config = dict(
    num_hidden_layers=9,
    hidden_size=256,
    num_attention_heads=2,
    num_key_value_heads=2,
    head_dim=128,
    intermediate_size=320,
    vocab_size=1156,
    hidden_act='swiglu',
    norm='rmsnorm',
    norm_place='pre',
    norm_eps=1e-05,
    positions='rope',
    rope_theta=10000.0,
    rope_fraction=1.0,
    qk_norm=False,
    attn_scale=0.0884,
    bias='none',
    tie_word_embeddings=False,
    parallel_block=False,
    init='normal',
    init_std_qkv=0.0202,
    init_std_o=0.0,
    init_std_up=0.0202,
    init_std_down=0.0,
    optimizer='cautious_adamw',
    learning_rate=0.00124,
    beta1=0.9,
    beta2=0.98,
    weight_decay=0.27,
    lr_head=0.00816,
    max_grad_norm=1.0,
    warmup_steps=250,
    schedule='wsd',
    decay_fraction=1.0,
    decay_shape='pow',
    final_lr_fraction=0.0,
    batch_tokens=32768,
    max_seq_len=1024,
    doc_mask=True,
    train_tokens=166600000,
    max_steps=5085,
    dataset='wikipedia_en',
)
Each number is 500 + 50 x the weight over its row's rms, rounded and kept within 0 to 999. Layers, rows and columns count from 0. Numbers have three digits each. The size before them is the row's rms in percent of the matrix's.

# o: layer 4 attention output (transposed), 256x256, rms 0.0413, rows 175-187, columns 0-255
# v: layer 4 attention value, 256x256, rms 0.0437, rows 176-187, columns 0-255
o175 082:501493523589509588490501481514469482493449499441498469517541502524495473517444568520462603488508386480519562483491448378568498488568453506576535482463480524393511365570442516488516548552474449515452490538395546487506539575471461479465454399521486507509567524563511536506498474421521478450555488478498496470370502498505499477554469345544461463540497546496456533547458429562426478570503514489515461550480501445539445501504589501484541581485475479573489465519527541514519599503485539520540539523529498505458504543462465528546596456524506589486487524615486566460501405431430486534535443568514546498409489465539408483512530461405497510588661534502523514539505430540447442527596419566448541478541463520386621434527566496413500468638454513485480513487498496383470491466430549
v176 075:528484530559527506508419455515474466497535448460472529479449504461581473506560568487429537586551565438497546506545536531543431466558539469448541501484515484430478582480542345530546502504482468595441502543523468452533405543433554476613511342494609583585525588513477543569462483536561446397522537604438467543512537559477419501476515518514536533421445486411498496506592498488467490481425552445473488513528450464368536493495485452544426481516516504563474415434514475543464527509460532547573499520482447352528512446493401574521526545538451425443492496492425509437452479472525370411554491497516516508473490543539495612531521513528494456469445517554533466477486565429527494493552415492481499495503440607507448627513551559493535500498496502533448450486555469529472556517487388
o176 079:465487554438515514537574408514532476501539461447465482508518519492513498516466425589462421428493501507474467490585563475579468452491528493410534552435618537406472554456466360553547470511509398518443490533459542483516496440515532513509502519516487562544505569442441501513527463483547577407456567595518502468421546502547491478553501443573489517433387489516471499470489450535418490576487453509541465458459544431573513536462569526614482549528472524515492497416498474538556578502622496494507479519383434455416477455509493453449447461538450523438482519490440535437457520535618503399470589409512540451551519452438495473526524560546504340514559475528489499477468470472446476444413479516427522447549461533537566601559531460537461455540580508614447460449523421524416551439484475
v177 081:493563446396456483486487588510434490503458527448496435504535477541465587598455443525432426526472400465461488437477480408432501462552428591530445524536456491550571515498527622486374465480508489386470486503564455539535522538503541497517515537494517529499429482471521496442446526505470513553481486522485485447503438447457503503466441534594491489669573549551545492395469550506533479480562497536458559427485571497539460513543452539517523597511545654486537384567539619559489494489497455458480470491503624528482556413451625460513465484496534595523563479488522448550379553478461655538462465464541429476463502394478471456532485507557538491497508505488452514524500429522447456555435542516470503451473507500421507444460407519510536422479509473519516547541460512544481458490476564
o177 084:612542438547478450506471602434500453512483519527455530450470492469464510422585540427514542523532487502577559401450498423498478525521497520599458532487495558581572528444560566449387416433511521580584662527538497556533443519467608449524460443470522477513521442590526571485511536565440454513501523516491436507671499465458459489488564513425572514575592475549543507523588592486539461456536516482493493474509472516459532438430501418504467461460473496466488467521457535448458438490459453560481472460570467508533519472459518525495517515520567482500518550499458453505452566451479589542528458496440496534502456528527544402480543471411532594481345599532527498476509523511612459499445500478471502541463540494548433529426486509466511552467400419529419577502487507571577448582555517
v178 082:465584491509475445456568471460495494490445423522554438520470473538485547544596471536383438474435479575416500402459424500551461529470617496501502446516537474505518433452559505482427523592459498467548507516466432437562489565428414502512465459489573497574488435531530519488427384387559583413543398459360503456497491475497522564474501441487494419576560515462471557455479492485631488556532491467531551510528549536508518473524527480496546484462514543504492501487580474458517505467489463525517481512517507560557522509556561428527524563387567436471588543494528507476486527514472587561548552446546546433537445551455594521536451444508475502520535528505489477530547459678530539532490492503431526491426502473497500486535482521456482375474452483542421508467576617495507452375557600
o178 087:563597420588452448503473446450490500409569502600543543450517481517506463389465528420464441493520507485578499479485508486531417530454504557553539509531531540476534474506472515470476437536429502462422505448507410451534511568500452389442459500472566491496580461580455529499461521487446496530544524512472462558522463435488521526438491342473564494543497508530418447540526389494500493438345536501547481505378488459442489447466588433514458486422507485481520436456515420480500483474535449472585536438535491599464540524568408548503495540522544558498439520586464541481543563425462541582519494442475541457540436511540578525454533571522490568485562645531426567525524405537610492505623454494543502527517464464579514459545499448450487508528442472491500378521569514479549532546471509
v179 081:510551477404467553497580488497505464493482473482544503533492544514483482458405485497555520511421541565381569476510510481530574563525506508502517514571613506604533488492465521489569456566571491457588501483557543557433489615494480520521596452381498411598517429486478468487472588450507456429491428415482507524543469371546443538503453476445498565465523491474521422510494532513466520549495474542542603489516500556544510514508503522391497490488475540480534570411505503399613480559455559517512496575521526508438616499447484541477488544464648464530518535520539460389549470547533554494522580486489473497546363504546428451513510543493572529432499519518503491525488394513469509529481451536492509541503585574494536508500526576509554422577595432498561539486478394485549492384440416
o179 086:525554509510517536540505477469462466480445495466468513567552464393518462449443553554510481483475591493532459487452560624522639458559506455516578494514479437529533521467483500477413558524501545541555438488465464516493486469506428484489594514458510457511532476581456438507533580523561468434605523476460456483597487474485492592562540565427483536521591528426480557458474437568523540560500518504416564494497375484566495548558491437443547377537485532532506443465550582432552425537437471528562475491565584520494546467465486524557447481426590543485554532549512478472574489579495445557586464427480523577527441528500550526478561465502615573456331478552524484462590506448474451475686465473452534527497540480512513419481492517463545526593546499432519574519494513482518517509466480
v180 079:530429595624482544472570486480450523499453564463621498446582515466538439475573480486614516448551498485497492468453526529476451557404472433484493609425451485590539491535468491497515498488531487476470483547482544501444516550530486495532416451621488497386479497476467519447478493449397423524511470473585561542420400526488540427489528489514556523394510534520510479430397447490439441534432458533424426542409510542500467499477502510550462362551484531464438549535405393515586462549488522414559419452523486478468418606523604530503471454464505483506465450482491529462474609458525528374458512531570540518549538502473505514503412483467547489501514519511553558527561593401539464541488494472410447463470471511527569528455553451537492535438529609502459513491422496487515521530528498
o180 081:475439428514488447486469561464524472544396502451600522485508536437469465533587548455519566574443537507455483502484504376461459575453453451556503551501527519514500449578427475490544429591522561526492490571494500470469508521543485484534492413547519468447510425487521479530546413441496455510577517429564500430439495520513429497534454545468507511553451430513468596482339525549522474482497524496446455541536572566476566516585418549440505476502446547560518659514530516532503568493429483454556482502488512463566515611504539550487516483443564492571536489461556455533536470542540430505489522561537466576569439481473529554574445515508493494491679478382518496486577466545424571579407489539553465468454480554430583498529475543446476592486545521499555499477407463412547413459522562
v181 079:372561511523532536585433580447444495493548487454468578512562527498490541503453454500439442590561604457561520616590560483531392488524481548464509482567471453485479438488522534585480483475525564450625473546472507422456477493572531444629494427411520606551516577476589498463514597514534550488475515526440493559548588520552481579531496455486449434514517419428535525486485547448427515500448501544462497399534479475514490456450494500473525503547622501512545387483531580454464568464493564503478482560546522526573558473435424564499414528579552588463438493416497488445475429490486544481522431524536398572444476441536464485549467492497473440528461508484552495558527557516462481481432478427569593535520530542487411564528477519422501490515532455500510539512490541449487494476418409
o181 082:488537447403427489503511496471479441453592450452457483563475502480498463549467404494492429496556501572507512439511433496610547430562522588508498471445451395469455590458502491512425476464465480498497502511509510502463484452528594506562560536455499523528506496470537513462437529472583575411474503557510469530584440498544460480528493526551392481504452446485532498440532576578516527572472412515515561454588450412586497551460551499524557494488535481547556420482512562504550552570593430558474443519554494531433464437402463411457424542582490531487452602468515509534495462502550591445490446453506510469531576438522508462522476509499532472500435510600525525480579495574442373474364480410396604418566500461484444480561465469405477455512475435493444593471502485548454512447439451
v182 072:496529456399496585548482474478476463467549411594511508514433497442523479454462555456520487543469458532506592529467506513535514487477552473507560472559517500540504459408499474519454497512489563449547490482414502552565499538463558478490471448418533451505582487582564521598426569524546518546511531382433489580572483432540450504544405415468475446480472507456517466471557498428620495595437537523579536479518576593470602489481497412397518459485387477532476492456441510391498501514538450599543518574449443522558543496501360498475472532481491432540558559507534397553554439526486514567583411469537556579508450445486599481562581443505437434524520485505535502477511504511466469538537510515570524554507517467473390519579551533427552462460441436520493470382591532480505497521438486
o182 079:479555537450527667560500468495427509452507540517521473552490508487487547541418500521467482448484521518524499500467493559550549422553498531498522473513510413424522477535449514522493607582406478460435430472505527525450497483525474467471479510445555529469483497562495493424456540463524473452508606551432572612548496480554576525524454495517412441451522573479485415456531434492551529577441523530586490523409485471519496463511549539524483565471560572528497405555462577511558510587586447492550498474544534589367493419514496526562484519538471483450436514534480628460539494471572628503560481496537543411466513467505481532464509569540482520601579499543468523476528500448485396535669522405485561496539479469449496511582507449478531397605499494447472451560598477490429582520452466
v183 080:495508537471475512510536479537451488435516436431452438451581452562514510543465511548473432529522461538491486491526463527482478523587520455493473527490487518358433500499616605602493500480490492480441490574460504545517458575447426545562554525546511528585468429525555471511486550513546543526473439547448504531424526545457502572417454585454439460542403436468440506457489548461486547510597461453492523457493550400529500508499437489573472612587528425503553421615466517501425518503544617506422513480455564461518603381507513515495460524511514565419478489367480505512422473455473525419418464497490424485462538524450502550515425469516472379536476462489536427510394522531487450516527499465513525386584523522436511576514497489466539464541597574524501528458489540442395517442396474
o183 084:563553462462449541470504506443511519480535535523464523499463504450450487525529437502557516515465512505498561471552463519543509483540539492565521507431531553504474545323520564504444425491499497540473589546546546586485479463412506474474514494518400505544552535431415516462490571494555478505388553551439510526439428497521488495536425521441464537596473439488457480584500549468513404450454428480563468440585613460527579552554489451527526523466470518466521608487532546531473472473629468522514524448531488537502504473488484450385617531565444557479486543544497567502444530477503532523483480309499511519506561503506429476552494463437485426554332520519498580520487534486484385493309489500464457546530523484510522551493555465448449506541479479529408479497554496595463522455595499
v184 080:467433499409509532578591484569613527462506461456457460513460460608618487480587495471505516354537562539447592532436550560565565532431452507493505492448519543460428522460561512541523495534527567474478557576509521499473488523529508513458576582548504495585518438481491529543458511510482412401541457506556580512468526534530528516441565558429476518448445468509462587528557562520582552455525506546463463461584467485490475448508545500519445529550486444532511478450481443471454592449482582530485471516494419564505524510561492542546510433488484546395469467456451447499521452490488460509481511467505521513508500577470437588525498434528391400562459378508563453557437649463539544486504538472479497523529548530477515541565544523496485492535562522486482549479524557738494554485446444
o184 083:501568507458511614513511526521475503494498457492486543461578542515490477523479430553491480510440454512543602415523491561534474393543515491441533433505542488521376556482421546535541453534477511385419421526551508528470535455497479525397537569542473381550572503482447425401579503479577488529447506491505495525405455518540504535438570520492494573445482520452475445528414462470568472511480530484513479447543575511545483495609485533536543566568596558481474527510649523514533429484549514455547553534487499592474463468594464499523496447454491655476393520482521551460508494479509508490499527417492390447467536472574382504530450475510476475584466455473568504525471484512502500513430466630491530549490422560453508529499486474527434434535560507612554480515552534545430539385453581
v185 083:394449532504511467468594473477516545424497582508482469613484478519485548538510395460604533519494488568357527447406520471516493496458459535578552602474464542459552501512514575468526486498491513416527488492520483492477484495502478477441506584423477459520539455488459505480514413492427493446592496489525519474384490481498511496459522546464525496556442486497471466507503478494614517514392443476391564457530495544551449522496476606467529453493482562459491561461466535499564484545382518508494434433498557503504482589544533480489508450391581463474544509414456483454515469467421547350468604478508476515517526541570524499562506532480471416482499496449511424574570451557535569512469502583493464502437528531500564521511436531506533517559609467542451557425457540539522483262501482
o185 086:512550462549572397479487582506475523441508552576497548513574477468473503326451526533533532459467481487542535441392515502490591533539403516579545525443505526544484497628554600491494443526531535438518503476479413478532481501592535480414475501530495428499571522464490517562621463455504480553517461450603449463514499496443538569448550593419567529506491481456512432562445419475554510426434547448433598511553446508612485436591497552453610400474490509505497501459536544512454427459485521440524488483469475580414493574503469535442540481393563552507475527530502536485494521486492446542402488611456529528516494451529598439550546474484501521430448514486507478484602484502512517480544416612560462547471559494514513430464459504497433519479503551450484536508510553564575453513540576
v186 067:485442471432508512488489580502484467451429488520505486407471457589473472597598404484492457458521451504543492466426543508501616511597450440620560478528381565457563490511588599500443495412470554460571522548437494500524542495429520615416539577498534504535489443521542523590485591435493497503549553575547525542435518576447472467463445602503524486529509561618456535576490528448540488466508509511512431443508536494525531524501539474445494541528447544525490485673510562465459486502501486577416503503492545549566591478550646496493479432526494493477588461511585521561414491553456502599525439495549419489524555500545457462498438481551505472490516492493481498499518535481503494548402617539533375479442505447480467503525525593519535505511535484496514574433529456492504466489552556
o186 075:589473519549508560471504568517428536402470535519610516442415504595479480492560412417528535491493517478582636431493458521525500438479518457579517489533531402583542493600509475413523485513483518466525517384456498522448439535529509455545501488491551476574530580592483544434561517555493466508532599483491577531520562456512563454454511494527491571494544569531528463567567461454580476471488574514554507530477485560524507459541488526524519513464572553543366518605473513498496381541489548540464466500571527568499463510510506494586498447535460442503446475593557606495441493515534546454488489596505453472505510489598412428483432488548448434536481568521494466484580552540597522553497477527533431616387489541441472535488557535496476476506517479492457541659537471577585479484488481
v187 073:507496485559513530523441499514548542576467488537514509483417438497525360438570535479552568488552556498586545517450544512560479489534503420533551487418482485409380522510511415526534530487499496620507492491534548452527415520484502460422495529518509535464559571458469444430468450550545475443461533538538496520460587585524488512493565519474461450426408470488501601578500450515423531427489500459495405519496404442498560486497568427568477386491490402489397511548540430665456563512520510470527549544546405550485490525616480517545586494475425495550516545448505558453465463506519398487534531532515561531476581591519440490490530524479499547443487537584520484531502499505536551437478486474530465426608406466525490559487614521488401562510440508471540474457496447567569576556530530
o187 078:500466598471492485469500487550502606566499500479584501536505500598524514547494437550516492478487423479443505587586498457538435491437511464442549464475517456427431483594479427522562535504480467429383476462453580403476543567549439549493539556547482500469453567448492502491536444468551568508464442531523523400380550547565484445494552459606519495485441515481540432448453485528449539516474557485489482497478450476518487581492435577541455495584491501542434479523523415588552566471501648462470558588460448465499517527534494438524575501487475558533486513523531517522552481516519431414460506546463475419481526450498410504409428477546419423493529451468425479556409482509446597541332468555546512458542438523482599474512528504535470491490588591539579461497475498470448540379506497